Part of a small language model's weights.
Size: 22 layers, width 192, 3 heads of 64, vocabulary 2048.
Architecture: RMSNorm before each block, rotary positions, biases on query, key and value, local attention windows, normalized values, value embeddings, an embedding shortcut, capped logits.
Training: a variant of Adam for these matrices, 407M tokens, 6502 steps.
Each number is 128 + 24 x the weight over its row's rms, rounded and kept within 0 to 255. Layers, rows and columns count from 0. Numbers have three digits each. The size before them is the row's rms in percent of the matrix's.

# layer 12 MLP up, 640x192, rms 0.0724, rows 0-213, columns 0-63
004:100148144079148110152146142085146119125107126105131141103127081113119095089099063136119127123119115131124128126136104132154091106126134157128096177158159104108109116148111135178101091146099111
152:087168189117116172187141160131156104163121145097115111147124118118094137123135158146090135086112123116120150137121116165153108160144128133169138089132134171083131138148100137118089153109188122
004:092156135132156129095071127106158115124187182124141143178091122123119098126103153123117121113152098136136099166149167150139134132096074130107125137116144125106120126123105134158124137117107091
004:163086120103162103124094125145161157109123153108137136101144113114136160161152120168163133136146101121106161136134114137124136117144089158146144104123099112063137167140162091070137156143163136
147:134155129125120111147105141129089109150191136116132096098164174145097160128079144160110132126094129130116090157119113160168127134143131124129158151146134121116095130127107140123101148129101139
160:097120133128146173087104173125115120107131143114138066090101117127119109100133136106128139125115149129136149132134088153116132156141160144120135112128155136091123158131146090116128175144116088
134:092152123142140121099102179148117100123109184125117113083119146069102138142138094117084139145141175115137109113101161100132123106170137111099120151124141143135150085120166179108170163085132121
004:099108126129108109149129126133132088110161110162117128151066128132120101121135088138102129109151093169121097107133146091106089106123110119106159102128166161131137108106102150112136103132162097
004:099154151141117135107170110089140105166140127111142162135080104161153079111124095134130113116153111157109137147090162093122105118130131068120113136149133129153120073111137147106159143129125138
132:124138152121132150111104150152136152126130075099161118163166129101113109151109169140131162175129112138087122140123105104157098108167145129125131145087140131115140121105123113113117106091130143
005:136119163121178126129144108117137135117171131126103133117168096130169126123136131153127142179088128092141128114143145151102136131111097154155134141152079134115145117106074104163134102108116114
149:133178111108163128160158148122139093145111137101152111131147115131135106106145135143106115150093103118128100143127100144137145150150121135108110113147151126114132156118178122130147134145142107
005:140108135095129108180183145090123132111102116114126145099127101120111112124122077154117117135131124148151104082107090108139098132140150144175135158143160133153117139135127137145115125134102155
147:094155156088163110118080134113115143129135099089104123131166159106137126140153133087153120119148130111132099148105096127111108135136113149137105115152146123107110136136129141113103129124120114
004:103126120156086150110113111146099102077118182126159135166132133127126141092138168136161114127188116142145117154119147152136137117123109101156144089080168129079108165134109115110124150124101106
147:079137118134141134115124126132139142145150141125166113144116167134164123148082109138134147146131143084176116137138146133134116145163099109113171142148100114132091184168114124147138116095100133
137:123154093138179112071089150139120105103164143071114131129119115133125130111121145131121182094138105105131139110119124129160122111197155098163123087071136104118151090125130102149101121106160138
005:102109148103125114130154114160084141076096138115116149128116107113158128091134127164131138118114110075119128132153129159136146124113144134120155131131133121104127115158107096150165108127126113
005:134128146089123143107082124154121155097083117126146112091128134153116128135131123123112109177096146118152135103130098164136141126136174116097135126128105146151139118096143138126122102130138134
147:118108159068110163154120134147107116195157155129135145163153134131098103147118149139103120108122129098110159159163114108148078116173077143090157133118104122120078138165121146104153144125159106
156:108109125145166148123128116126120145162129129109157125111155117133123094105111137141078137141145147140150109098102136170174062113165113125102112100114130130094121107143140115111107137084163114
147:140151055107141091152063129099114142147126176156119150122158127131094141099162139144136129095118169160137137098134140112139064101127193142141131125117117143156149110163144178131138135108167118
146:120081116100117122130111120135099141109122122150102102084136100104131105124135100139136091136074114137106113099114132155116107153122141137133133104113135088139090118119119154131137176111146075
005:157180108121136087134110128142132120134160109153125116123184108100161139124123107154156115107122141128134126102121116114118097133136172141094116130143145090129132150171161120107099131122124113
004:129116091148109144128118150154096135114082105121112171083128161146093138112125131122147134165098140100129149115099120118166148140147121086151133141129115153130139106097120127134159093127169185
148:118119110125125096155175140148145143148143168127118123141161147122073117119103113120134146116114163146118096103129100115165087160096146121162131112142129124094130128122116192109087094132159120
005:141088152119113112130149140137083140119079138166107136104152100115132138117139113096097132143107132082096157094134137124183167091114113135133095132128132121153130126143146101138151130154134120
152:112132179141117152152048144124108075125093149099112116097091088078127115042124101169090163142108127120136155071115146132138080119124135129178141078117100123117129152142121123116109166122136097
139:110100153118143164153117145145133188168138153118108126098140116129114146148114135115110136135123140085133091110118113070232112166148126113062092108125113122117122140114157086110121106116129125
005:109143147156097098116163089110133101138089141161165106140103103135143114111134120114145126073175125128103149134110126140133116124128111088129110104100183123141131134144121144066132143123116101
005:138153141111101132103172115127095106164115147185126139154116096101144113103105102119110108106130134126149105134130109166144118114136132140170095133087156115109108125140101119150139135127092121
004:134170166141110120110150101101175119136148133144153112154071115138169073110158113146137094112134120165128109159111143102119109142145147100110121108143197081149117141129136166112116142127063087
056:122120082165147108119093125119119162131195134121130099118182103113170117136124178130126121146103149132122128123120114163135157153109206158096149148118112129120145152107119147155116117105125134
168:127094122164103128164125169150132141158109115139133111116190184116103120140159126085125121130116143122151165155141147164096122120120099123067114142162126086121123143159182123158155150105110074
004:081117154092090093139160109141125107129108135150133090140107095123139110129138098133111102132113149136107129098125120110114132116129155130101141139101171111198119078128156195074094131144110094
151:117135161116110118149116146108121149120132125145151120126128133116120124132134148112143130112166071112124130145122162143150082151157157163158142114102187137118108135109138113149138124133143112
156:094136155141146129108105124120119124177119113127081164119121090103105056120119173133121143130153105152111134114124150113156148077187138115150158132141132119117116125147092123099100161125125128
136:136147115146117162110137112170147136140120137155131076131133101131139088163119188104129157193131078089119125126162149087101144150136194142107180148140093144105116194121119126107108111095153149
141:125124130099126119130144136100136137116114131128138140105110124117101106078106176098140134068143144104084160120146116115102114060151135110152078119143133126104125111116097115141136214134103115
004:109125122128094118141123113152100130094104143134117160101136086138126094108145142140128106114129105109115126095136109119139127102131100139129156102083142140114124161094105101124152148123121115
004:105173117138139103108124086115114105141133147141141129124110129127142085130128140149138100076159100159128109128121162126136085128141119126130166125114161150125104143105101142132114147131093060
143:114098091080155109110127125136118136089153142101166107119078167141139090096109152123108134073132111126102110100133119097107099126144156135097109111124147211111109136119153111158119215105141128
133:149160082137177145093114133117084131120147144149119119082106092116181123100083160151081168134129160144151155088119137146163133148153092118117170093152142129165108111163141123114120130109135130
005:114081132126091125107174150169084108074096124167100159116117097106102162081120147123122132164101143072127116137116144103154182124121093098104107145121112153142125129155131096136125116121128131
144:083098096095094142088100146152110121105099091146101126119169128083125146127161123130148174136115154120138147124094107169165155096142119120108114119137130121093128121131151149108141113102121133
147:071134118117129157091144121153115141128168116117141119114112131119122109110153157112160142158105136096096075112127132160118112121135132113085117105114070116127123137181121143107147148141092084
133:127143120108149160078085135134128129150098140102120153117158117135147122125151129089143147145145112119054098148112103115155130137128146141116140103163129087081134156118156156142110112112101143
142:076125155123118173098108148124129089148135134096120105126125142129140143111135139159114137117081146121098162148114135117132112167173120132147119119171137163125085126126118137122140159125140125
004:142124129131138123095106113100132113154111205137172115148116181150102150169111144112144126111183137114136119131118147159064148100164080097167108110137146132111159143106127106111142162135123108
004:090140138064140175153139131132131172088065135116132096116089111139151132118148107159151131130125110133100156115151119154118112100111143098119130107124126156145117114119110124149115156145099076
004:081132144117091076119153138117086101121148164149153129175082126096119090165123150129102128091133129119101121117144148156144152137121088144138116171094169138155118135117125153152112134138100068
145:103139144141096103150137148157120123097125127158090087134129104150080128111117150124172109144139176160099160149079160136112121139113203112126129125116112156171134116118126110130098135117131113
005:090090137152142132155107133131127082065152148120118141155137111108140150117140147152138141103175077105096112143157170109078148107091098116113166091105107103103135166143112098106145138123139099
149:158132124128119125127132153117108117154143104143106126171169110100097100106125196052078192116099096143120119129134142131085087108176119128125129113084154101120119145141152168128088114112148109
132:116156150111114140163089139153100129160175132104174145065134107090109111139131153076120124140135136135106105167109140138092138106157121114106111122124117129124093140139112112140108113127108137
005:130122104142150150132080145114102148117121144110109148087206150101100167135120154157122171142111112121131133087135127145153177130119134124121125161152104177128133123105154136173140117144136129
004:085109128129117153142150123122129152101098156101154138151132094148159123095156123140114112128161096166154111100111106173110129109099150166156175120118176135132102144121101144150091131140117128
170:103112123093122102112200149130145152138090115116106136160137151172095120106111133095133144114121159122155132123111151149108121136117141139143135123152095136200095082159144122120153102098112128
026:135127108142150098125108140137117119141156114146143103134136141140122081141123141148141107143078142126159103103074122127124149160168156135125120153119154108127131140128128117123123135113090154
015:137117121087140153123191099156148152122118128099123172146116099131122129139135154143144143131119108110163096131111125144135121126134098163139146109153120179103090148147144138124126129145168140
125:114160116105160126144135144121136113165070143145139108093127128112112070152128107153140157105120131100082102111139142139114141129131160165135122105146091133129139181128062109107104158120133113
132:121141107124169111117141116103126185109114127105104135086166149123155149153140090144150122147147119114126139113100108088148109131117119136113128149116140113131100164132153161119122121102163152
004:106153139140127116132125104087155128128118149136141143151122117140140131121123145146147157107187100131153141137125175143121136089146107088140119075104147143074131152126134107116138132118121106
004:110170104115124117127113105124142140127108162154179103154090140148121104126120092094129114115172097156114135100112134167113093107114152138110127110089168124122091138106083136121090151134106075
005:116114108162126096152126065101160100113121135118135111115143072134143141131125106147134117094179145103142143101128109124075134096133119155149139112106180128107120138145138152073108139136157091
138:119136100096112123144136148134149092154152153098152116101116176169116098153143118116087128122146100087178136125111145147120119122134124134108155114133167115144124123139137152157113166125120147
135:134136124131119164130132121129141126118116123103112076102117103148132150131127157123114136130106108107084142125083152169115127090124145120147132125128146140153133123106117110078107182134101113
149:069142188084130116101145149124099104144136179126106113133161137190127109135109129122157103079127104095114126136104153118131143117156141112156129088141112101086098124121113166098103126134129133
145:124121111113124133132101135127106105113152115103137109053110127135066125176149159118115157120112122116113125141091147152144086153113129111138134133115125156085120122110137164080158153119144109
005:141081144113126141144190143157117139092099104083103126103154120134135172108109094139111118186117147134131125124135080103098129096107162177173151109140144147122109126158157096116125128144111155
004:123140128136124165128138099120139167136136175114133153117170100164127132112115149164141142145195096134153128142127123146111120098107161126155154112132162098094094130110111126152125173139109079
005:117133107137126126145069125132124140136140115089136119113149158127116124169147155169149136146089115123156144114146124158143161155155130116106143141138092141116138159101136129154144101120136144
154:108161141105112117135174127151131140115105148110100117111175138130111119093128121083115169125160163086105129122159111171129148066116124092126166117116091109087114128142157150109142113120130115
005:119135119129134122162139125098127143107168150130094129151149138114151159129120157181145110132134128117149089107146134124079160113114125180157152095140161144105110135115135132157090154125094083
159:088116112138104140153100172111091085141124100105137119104116119095107093147129120090122151116076167159124127152096126141163128101118113095171111096123129150113082142157085179097116111114148073
005:115111131113111118138124143188094147099098125121105166111132125110123122102130105160119140149072121095122144111140122118169155119119131122112132147157109145120136102114116103157147097127104165
135:154114120127144102132156114160124118121107114096138136152155132154165118105129103150106139127115111083132109158139120085099121130174147130163122092142147163120111100115103119131113151123129150
149:123100121104134122125144134103121143139130152126089101128137162142112101156162143130140121075125127118081125129131112093134092111178139115107131123130096102113135135147096184138144139114121139
004:089158126111075103139140105102132141140122144106145161120151112158142098112129152161154128096139090117146136109108131146107132112154101167089133110153137175091133081083167149134113141101114114
141:089141109113176105123084133145125104114128127137157141150149115183103119143069111113146139121115121104119144136111162131126132138098118143146096111122120136133118173132141136115118129129125159
158:150143136138154160119117122117089147177107078137095147066160179098131081113119091080094158147166130110128135126149129132103116099131100145091108138147142122167122098099201104101129090125099094
005:099134122107105119120128143176130109092107110104124129131095121110118138097142135133130098103149118105115111153137124093133126130092139149097167151132105135141100123139134119134101113123104122
130:139130162120147113087118127140125103107102129136157167126130150171101140158126119106124153137125130082060128122134131120098107094134150118137149135099135139123115115172119145152084131115115122
153:132138098125135096117135127143138118162121145084138156085130143129168132099115130156103160119107151141090158149123153157136128089166146155127147125133142136139088144144118124121136146102157127
126:119137107152132142136130140111143074139158169111107124100139144098151123146100122155142120180143129117136174177133102107123145143156136124150128120138089149094115104152136130128089141121166133
005:085114149171111111134116102142116116083117164114160147157156099144141111103137143160114108147157150132166122118132106154118149129127109172172149112098173132085118158147097125112092112132124106
136:153149135122114101112167142136121135121106098146108127114111055111155126115099183082164136194143122131113115119150112156095116105164122113132129117071117103140118118144135167119123111131110115
149:161109130162099116141122169139118128143075156150112096129145104160095143115107158175159177113105126144128130161101104144146106177158146120150146083134125174147071130129113127136124147108127129
151:110100133192146149163119117121130105135140106099138109156122083148110114131133146131085138129082098144091102101130120109145113116161113131132082132088142131100135156120153117104106115130176143
147:149091117130145102118182134093112151119169150100137130161166080151136121149103164095116129112150086095149136129142125099131122145153079149095122133123143165123066102119148144119153146097102127
147:133119138107105107133113126159138162119160115117136119145125111165138152133093136143134184092136150118121145130126105162116110079156118126173114097084089127131105114130143105126108115132124130
005:132154124176167145109094100118136115135172106140151109118130112157126125154126139129132121098160140134101127128115159108112111169147145095102134127137133088150154147146140148072139118106145119
005:123137115171127084139063135173106127116120129144103152119174123114111161120103173138128118132094137076117159113136123108156175163141135159101128149150090132114121168145136111115111103131129145
156:128157129083128125158139136143108120178088121136142148125134131145125134091145122161113142117134172104152126127139139135126115069170108116168098120145129161117107167168124139093117128109123120
126:157133121120105107074116122106124089100106148116129127095140148136172101104132153119121149113108143093138103111138138111116056136138146106141128126153103194092177105141135140090136126114135117
154:098118152132102091137124141141144098143104158141150162118167147117102123142142162139106142132117098122100140181114099155108120150146127168149119137142125127144071117151118154140146097114154119
005:121118134096124147133105102157119142068119114093137147165080151122141126096139141167136129133135101114152113160135118101106146131114136112096161112124102153120119142104138130145102124101122093
146:144134134092109120106134133146105150165135181114142092116110124115159089112078128135149108150102092100092091145121150148153098113143182108128139126143119143126113152099147119081137163124124138
141:140093129123140120154132140149134151108127129113158143140168152110152136171134145135123116132144150087097109120150121121119140083075102118120124139083151133109087164106103147074161138103111128
148:129128124123141158136150135120139164136112127164149123114131095153139109130131136139134165119115145091156136107103132129140082126182128134115107118152110121144146146174075099106153147107137118
154:111145123150133116111102105106125148127094142106086154134124074178143146096123154096106148152082131141133119141101134104116101127182118137130117103070132127126084092178156140141139155106153136
005:112153130108118158085147108102147108134129169126144119144104159149138153127135170134144103095142114156160099145130148180103112131135125121151144109128159142089081139070111129161115147135095112
153:135102144107141156088114116141094147149141124150073110112109115150089057123091136120099136076151142090126109133115124126111107113102093115106094142141149128115095125136120126122161175096129113
005:121141117150114137113116145177104094137101133166128117128114137082094156144093159106094075137107171124145140120145097146141117167140127159153115132100125120110095149169127133141131107147127161
141:146115136132156181101150120157116138155127094137117130144130139134135110079105108116102127158088082113115147124114131156103122121130129169101100070113136158125096172144165133072115121106142094
138:129097061094117097112077170124117101130112133140115144084133121102128094148157143131116166138096143127141116174103145123136145122102135096139157126146114148147103124152125160156125122110097155
147:104136132135107167124087141124108127108109167124116144110168121103165193120117108110138141136167152113163145122100123123105114125118144128121105126162090162112104120115173124098101134097131160
005:097137136136092128141150113055147145135135130097159122143136092165135099132137109147150128134152116177159111135107130119099108113130136123104159130155177159136141076090159156124114125109139088
004:134123117125160136144130119136164126133119100147169097154094077151151129094104080123149139126155109131092159144115124111101088122140162113098124107139168079132092153144122139097087141134109117
005:148172137088137128132131158127156142155113151152127137119155133167134102130148117164126153183085140149142124108113117160156110138159143157085117123129120110106124126075142119149114122131101132
165:122138158172134087113181125166101106143129142113122109131129160150142117109109147095119169121134158085124121124165143152152119158175150118149157113123104100093114169134126170124086135124139117
141:120136179132213120102112145112113122142117122122103158129111114156127153109088140159109145126134107142123112106126129130153126089160156122121142114122151146187119087143080144097110138135087116
158:149129145169124123112115135188158126114112094128145151110106106118112137113089167113105122118130148136117119112135143095106104151129143116132114130081138085150093143110118145144144172077166129
162:108162140087120099156123144129135145160135145114122135133143128102132105108070155076115195131110128122142126139142167170122101140137139095103122119155144164145111118099146153154151095113113152
005:124102121116094091143149158165122115099081141138117172107131131126106145132138106151133148168116113079118174086114131136144129109140108111129128145132101122124124119110098095150156131141136187
136:127107155127123149151101155155117111131173135141096152131159089121094114110127151133120152113106105124135137091146113152138076115142144124125122125142152117137133108126151153171101133088132104
004:109157098142104094120154144111099131143152135168126122117093138114092102091090112100124095070097109150120116108147123134147102139148106156124095144140143152106114121132115105185124106123101135
004:125140094159106119146127122108089148115117182127123129103177171144107166155151160146140135119164114145152097105126095159093131091127104147188138089111160149105129132120138116130133173138109105
134:140162173153126126121138103155131133095104054114107111132175117099125157139077182168160105205163109141097134133118134108172129148154164119146094143104139171117122118114099137128130101109141118
004:111096114117116068112138145166103149113163130186124106125128112100118123146110096129101107105114156113097133068141100127126115114151119171141115145119140105138116142176101141119142113147132123
005:098153138125102113115134134145117102145138140198161126162080120136142070121142104102123115129127124142114131134129160159153091136123130094092115142107150127147113106098080138154130098136133121
158:150114111125093122147149130124100146130085138108155113141157099149136131131095134119146119166136123079131128133145119123113144119156173097132116115144090138148099175154145100150166123099146117
005:130125131099086133136108129148126125080126142072141156165111113125165119092160143149151108157095137086134087132149127118119155125123107141100193120134101145107142119117120094156106141096112103
004:110123110165105179097128102090136100171148112098154113122093085150135097123144133107122099099107126152154112152104161104131101143129145085092138139117136139167145099102137143102106126124095120
155:157137068103096125138112157143134156119124140090090175126119108166140120070129101151094101150095145111184104147116137132081117079122119142152137103181161162113099129168138126204114131096115111
004:089125155141162129108130085116126125116117138173166136157099100153140102118139135147149141090169100145114128147126169132079118131144120059116150071117143118099135135111127142101173128122123089
143:106117141126133122122110131118085113133095134115119145167178099144114097150131135148117101100096110117112159145111149106173126042151159181151154098129121168157112142109111123094155163117135121
131:135159126079142134069147184139124136165115150087160141139185146111124083146147169150131153113072132080129109101131135085159129101135135170128101128126117161117110167139129136129122169126134139
004:106092133125097113115202130131109123124134160139121139168081106114146143081095101108127121082119113110126128146127122107110122102129103142121094155126127123112123123142125108178118132129098089
132:108159112138122153113135139135124135162137106118127096150170108165148130096072113116140142120108148118107131116147125127153102105098156126134156128147116124170124106115122110156158132122130114
004:131164117113123150117130113058128125166122164144141127139113132129162114129131110140132150122138122163164130118115140150149116104153132114127085122111143129097107118065117141154158139134138103
004:136099161115126116129112114153116131120105132159102112097124118146143113140147091162110119138139143138115134114139073105121119119150141145139152112100178115142118143152119130104106106151114090
005:133162125128128105132118108168095158116118174156143144113119138146132144117126146156157109107164120106126139125145117126137138113119137147147129115106139093081086179112138086121127147136112103
159:155146145138119099141151153101151143140129161140136132092135127124145138113118178126099099133145135114124109125108146132148113132143082148095151118123081090117105149116115106141111151123118131
154:121176134170183133126122143133132157115124128094177141112121134159155169136111187123127164138163084149134125128108141136158125120147135132094142134098182097129115142157106128115107139101151159
005:148138089146119137126097108124179136156150135072161114129137153172129109115141121145191114138125137156167118121112098119101107155159162146146170137168171158113103112088129143107095147100128153
127:147123106125105138097136157110121093155150125106114100111131161149150119128145138125104161124112147099138142115095104114140129151169079154106166114128125158144099147151134128138143129126134150
004:090130137129125114126082115173091128073111153118117155136116113107111138135105136176117140111145102083116143114133115128115182124138105158157117134125101157094129127143115093108123104133162115
142:097121144134138132145137121132121148181152118149115139075164152120102058101112177140089159129137097126110170127094115077148100106157129084136139139116134123151141157152128131136133193114141118
138:116094086106114145143083139082073139132139137119098130122137172128138132110129120111154097126165174152124112109148119132126114104101130118122154173149112083109113158145167167096107108132101115
144:136134163152128146149130118129122125118139143141119127126175120093138119116163111154140158126098108114127133115120116114167137131144094143074172131140147146125126081135155115091136124128129143
004:154137139109142174126126145105164166123142136076153140105152092152131125094126115132162118136159096168139081167133121131102118121127130130130164117173131148099122108102158133128083130110108111
133:129106121131140152120111169105102160125117187137140154088147092144162117121127120094152123144161188114157104111109091102148143134131095120122139103135100119110116108132152159085091166128129133
005:109140136144041119093115128143097130130090129141126141146118115150146112136150152130122115130091137099145159121109131134187134128130122123087113127102144127141125125085136146121122145109106120
004:141132105138132142120131146126101140131136144148110120112216128100128167140124142152100143168124168159150100095103112160152139104108149181172120133138136127129141149165122098189096107141123120
138:123098114100155113114110125165132103134116168105091116124126110163101130123131110160125108093140117145141100141078089093130120122163137118118123078113130160140116063126117127108106157134164108
161:158112110158129134125119130144104090083149126133154085080115123140122105138111187085144134088105118066118102128130148108177091110145138138150099134139098181114124121132099118093099137132127128
004:161149130086134135128132145135102138165102121152104141059164133146121144138082105096100104169078168108136140065137071166164110136170122138172122114098112126150144126107140129150138116143116166
004:145108140102119099158133130149086133092136140153115119149143153141154113144110118129106118182139162094132122125134120121129114115124133163102119113124137143146123147141150112155110104118122091
159:130129122143155137136092132122088102121116149067121100069136167115072119123167140088120159131127113131148167122147128182102095121145142143162127149109112142101109083160106129137114161138125102
004:159117137128114144113102141161134133149130145118155115122098140130130151136142121111139092158129144159116129122152100156127092166127120124147123127099137128128120161130132154074107123141141169
004:104128108129129128139106129137146113131147119128128175126134109100128113125144158160146131102118074127136155152140146158161152144132091153092107162132113135108121107118166168162149102146161136
080:132152117131102127147090115118117121108150123168136144152114169140135120135146128074126134132140114115101124141152124112092094143150143135110151110151145145111156141123134146141135126122194138
005:120158111155076107107131106136160122128129132156160114177076137151141113115139139083171106123132129121134115106108139110112140114122139091093156093121152132148102139096143137104081173095124116
005:124115148098121126149090127145093150123102107121122154107157131130149123133126128135101144150101130094122160131114098142174140148113122125108098141080078138129143101123146151130169084134163119
158:107148123146156126125119119118103122105089102113096165140127137118147150072106144145135140177115107137124126129115129144169082105147066107141087095101138115085119121140155124119091125127170082
004:097110142108149132071124090110130123136097154117138108122110133132144131149125119140123121120151120117115141146122146138077138113142087113124130101099160159111135119087163147075149165142153118
004:096137117172132138154107095083121126113116137106149104153146152151147142085113119128121159089177121136129109157135121131102097143140139120132152100104147148151109130144136153105119145114143124
005:141140145071119118154121111143143167097110132135120124141118130112136122110074123118125113138138081090148145118139113144090160114134149144133140094128153107101094114107116138153112149136105085
126:107115118137166112124098149121110134098141160114137118142121156138118103123132141132129162070115089120135120133137131106144102134134148119130138099130082190098133137132169131154142164123113134
150:096118132146110122124160148112145113120122133135095095119128089163097096129116094124149118140128125134092149188126117141101160115157173111170162130122112180140129127185115142141128123122167111
004:120116133090136119153096140113114171108118132148122114132176156136137138107120121163104160132099137099125135116156129147103163129148112128107091094127121155108129103149143092156111110133100112
004:112119130106090132102115136158111106120139099154136109102100129159089122146122122101123085130124132152097140113089127091157092144134147122099150110133118125141138125107128137079126129115169149
152:117109142080152145163154129164139126143131169127098115127133125142107130106119092157111131150109144109108150108128103103151058139162184117105134108161082120092091101121161121143117170098145131
004:106139142130120154126101108153108139130077113069137184140150107112155117114137156164135126128131122106142134156138104128159158149122106123139126132107089148106133117152108122090153115110164179
145:097112136107088106125107117141108093109127110084134138113141128108162123116110106146142093142171080146151111126135119127129147083138118123137134122122159145088102087131122113059118122116145111
004:106146119123126160128100128108159122152151138104179119169095134149143092124135100144132110115170115179171099161130123131120081150117163124113172106108159120125098116098157189112106125105140122
158:134167116144146093133118171097128072144142139133137114149165149115128147150118140189127130190098125121092151199120139082162132120123093143136147094125101137133128150132128162114086117102130118
155:081119168140125169149133163144163090107112164078141112137142138124156136121097150152103121102131135158119143147117160129144140111111148116119160117090100159107101142120082147061128146106191099
153:114154123143136137133068165137129105128107152116128083124163146119120141128102151185088151143105109121169133125133125071157119139116110152114140099115140160170118075130129164110131132095136127
005:137093150088098133167146132167097166085094111095101171128145127129137132108131126177138140171096107087143139102136119100134166100140132119103160105156106175108124100085115105155161106116134135
157:073163131124140111114129124151155099150126138124119116078139137149137105122125116115150123137152168089142126175171126104116143157122100118125095090143103152092116150144190160155155107095096123
158:125124126106137157111097151132113128096159112149150138114121159113136149116117158100138126132146142108146170166111177131097098122126115136137129128123097116137116123114139197130070144106123146
147:089138122103121134141153151175098114186162148108111102111120171110068109128090143131114130147121074105146156134162131154133124173182130125125122121149128132119114097106123092109102136121113115
004:139170117140088133111145095100123116168142142155187111159074130174135106128113149084153110133154136164123130126108143170121104152140130086141111089096179103152108132087125159112128153123091100
004:164095103138189130131118121128140144100149139106153124103157123131116131135137136153141118114157097158122089123154109146097092138167134147160191119175135160085109149169132120139128113137123132
005:135097123131086146102100143160168114116099142113135134136122120138125137124140171117161135177150114114157145184114146111122149133120103153095138104135141124097129141114156130106093156111133123
147:112140103105127126116113129112125100113112086125087135101137141147132175111140108130145122157100141122132150149108113148116152121140112134105148097144147118137091138123180193139122109114153121
004:149096127097111117128139156142128083096098135126119149125146129126134123130140153128106130221127151110117145118147118142152150119133106171114129095082117111121153135153134095133169124154140165
147:133164111126149147127162144154151107099090107138126116101139073171150133135136080108125104130089095080143126116145158141115141152115117154133154142155111161164124151124166090097118117091122139
004:107094195102070121121185122073080127123102153117101139112147090129130117111131111157108131155124157119140111119127108132118133108119103155138089138140142104115144083098133115158111112129097099
149:137115130107166174130115107175116145158129090138111157119133138130120094093108128126108138123127091102132118118129149168098097105141121140102067083111135159084125126110089109081127153091141072
005:124087140113144119120095131162126116074132135137132113151087093114128146107154129160136116114137121089114140177162164126121141114111104139093150142145119122105142130132134119146098118109129080
004:142112129123131148126161080093117177128089139112169102115145072132138134098142123100140165108136122142105150092116103122115143122135121148144144129122135130130112115131176154114136159152130098
004:130092145093152147116092123120141114098105141134152066109068153137141101140116075136139112110146138120095133126143106108093096108170143103144128108110163127117124137137133128080159138128136090
155:132131124110111139140122138108128132133162158134055120107098110129108097112147125138120086108122141136118125097093120138146108159153146135107129129140089123114105107126118136102157153134130122
147:094118148174185170096140152159125075135122152077126107112142131107123114130116144128087147159073123129089153135125110162123131098115134119099142099097111132123098130119148155097098151053132075
004:106165087147123082135140135158114102109137121149127177105117121114072124111112114137131088071150103112156140116093131112152145096141085143145104130134136166096110151146137099140109107127123164
147:113115145122121102125113134150133087183122129111058135150125113135155094109083180129156134082082128132141128130160127091147111107162125154168133133134091116095136128162115149083120154138066154
158:114144124121122117111153121131138088200111141120142092140137123161100070118108138158145152081120141093133087184160134110144116137138127135162125086145135144130120156151131150169112140121077125
004:122142126096132122140083118149149161095100127123143137149119113152180122099157122153138152146126075119135125126130131148113130128120132127042143124114127128106112153091138117141105128111125093
149:085165175116155116147133143115139121146127121150124137126165141128165162141110159152101149191098126102124127161120167084129102144140142119093086124195156158084124152161139147069123146121096106
149:118136164139112112148142107152128150134139099127119090124137100111116112114075182130142160169123121072102108123093170111125105148194196120132124154112144147117130161137119102162134095126159143
004:109123124119162123152147104106118142080138151116118127157152136113142151118140140159146135111169100123121096133157137159070160097122083126169163091097133168095116145137125123146138150137124095
122:096158136093147123094130103158122099147166114123169133129120143113163111130138110153133132136109114127101104135125100160124148130146123147108176093114134109140113134171144115122118107096140152
004:133131102143092127132119097101144144075129140111134131133097112151123139157116131157143109138185125135164102114129132128080139081152102127163181081115158136096110154095146151131116174126096069
004:101149113201109129131130086108153095179131161142139144129122157134102119134096144117145099094152132149139107133149112148090118146192107108180105095126165168132121119135109153115129129128114146
142:163113149117145143135140099128091149166143097110121105095087123123092119122132116105145152174135088091113137131112088139152094145161134153119086148104126108124134108116173083085122116121145099
005:146144156089163109141079121136127142149142117135099173099188112106172132142143089180099129164122138126109153131133120133196119156130138159122112147101111112123138133140137171119173082133155131
164:137151127120164126156121116134084133096120128117107142149119105118120128067109115111113124151149128133127132100089156145135109138176129122099151093122146106110122137141150113103079148133184100
130:102137116092097137109081142127131111106092167104109088096140111105155143113158105161170141179114158118123148114101158111110132161097120125148148101136144205122105149106177120163118106123152134
004:140094132128114139111087144157094100086111124108081163080150108129094183128134144124119122123113102085106161158157144100149154110110093119107123144128092138099167143098163103125139102124151129
144:088097063143166100121159111133132143141156124132069176127140092135117082099119155114117159117106140084105085126142193134123140099153131130154112113133123149133151156152120136146132133116104136
004:132096156082129097145139122086129114114060128116107137115111103105201127127129068153094130161111128120114166070127115141157121088117137138128101153099150109136122142117107122171126133159139096
129:074160091127156132169119143130132136163126139150123079131127087168136115123111129156166118162156117104141120131114128090103125152132112147163112118159155112138119127108121143131162118133144148
004:115174161146084124123139096099111108141072151141165133153087105121144102102133150162144160115114092126134140124108154142128154124117135117092089109122132097125086110102115102148128118139113093
004:138147124126085125110105090087149158140158123137130091124120152142176104156144098146122109108157157109132129113093124140120125114122198097114148119150202131187101105093105162124086142102135071
004:115152112134137152112161118125115119186143151147137144127118150143114128137116162115121114127058133138163127068153157176177136141152126133148119145129116170128123092081115125199127113147091171
133:130121166150105123158123125162140136134122123125117118143142097140121086144123155152160157129123107131113134144130132057110126124088134092129109144162127161101131170124157142112160157109115117
005:113161144156147115090112087123103111111122157158151135134111112095134141153126165130107120113178156117118142137110129137104160128116117123159115123085120157112134165162124130108115156146142082
004:103126133106119132140124136135143116111127125143113145123111098135156104138145112127117135185112136115133133125116138101177128119091177141077151130122110108170119085087122133155116122140132113
005:093142132149117135122151095110142141146130154122149096180090131113180114111137143158144111093144115137143084126155124138083111141129140153144145114133171148111086109112111153150101147131100077
159:100137132127135148142151135159122090128103121095143105150130150169148114127125129111115133094092104140141152135140165137160114115120098112115143090167104160146085116128105165137123159110152096
004:101136097164105113167116117117129127166123096159127118136150106138113101137132106119121145081122142073102167102104155141170131163135118112091111143110098132170135114127124140133149129115154138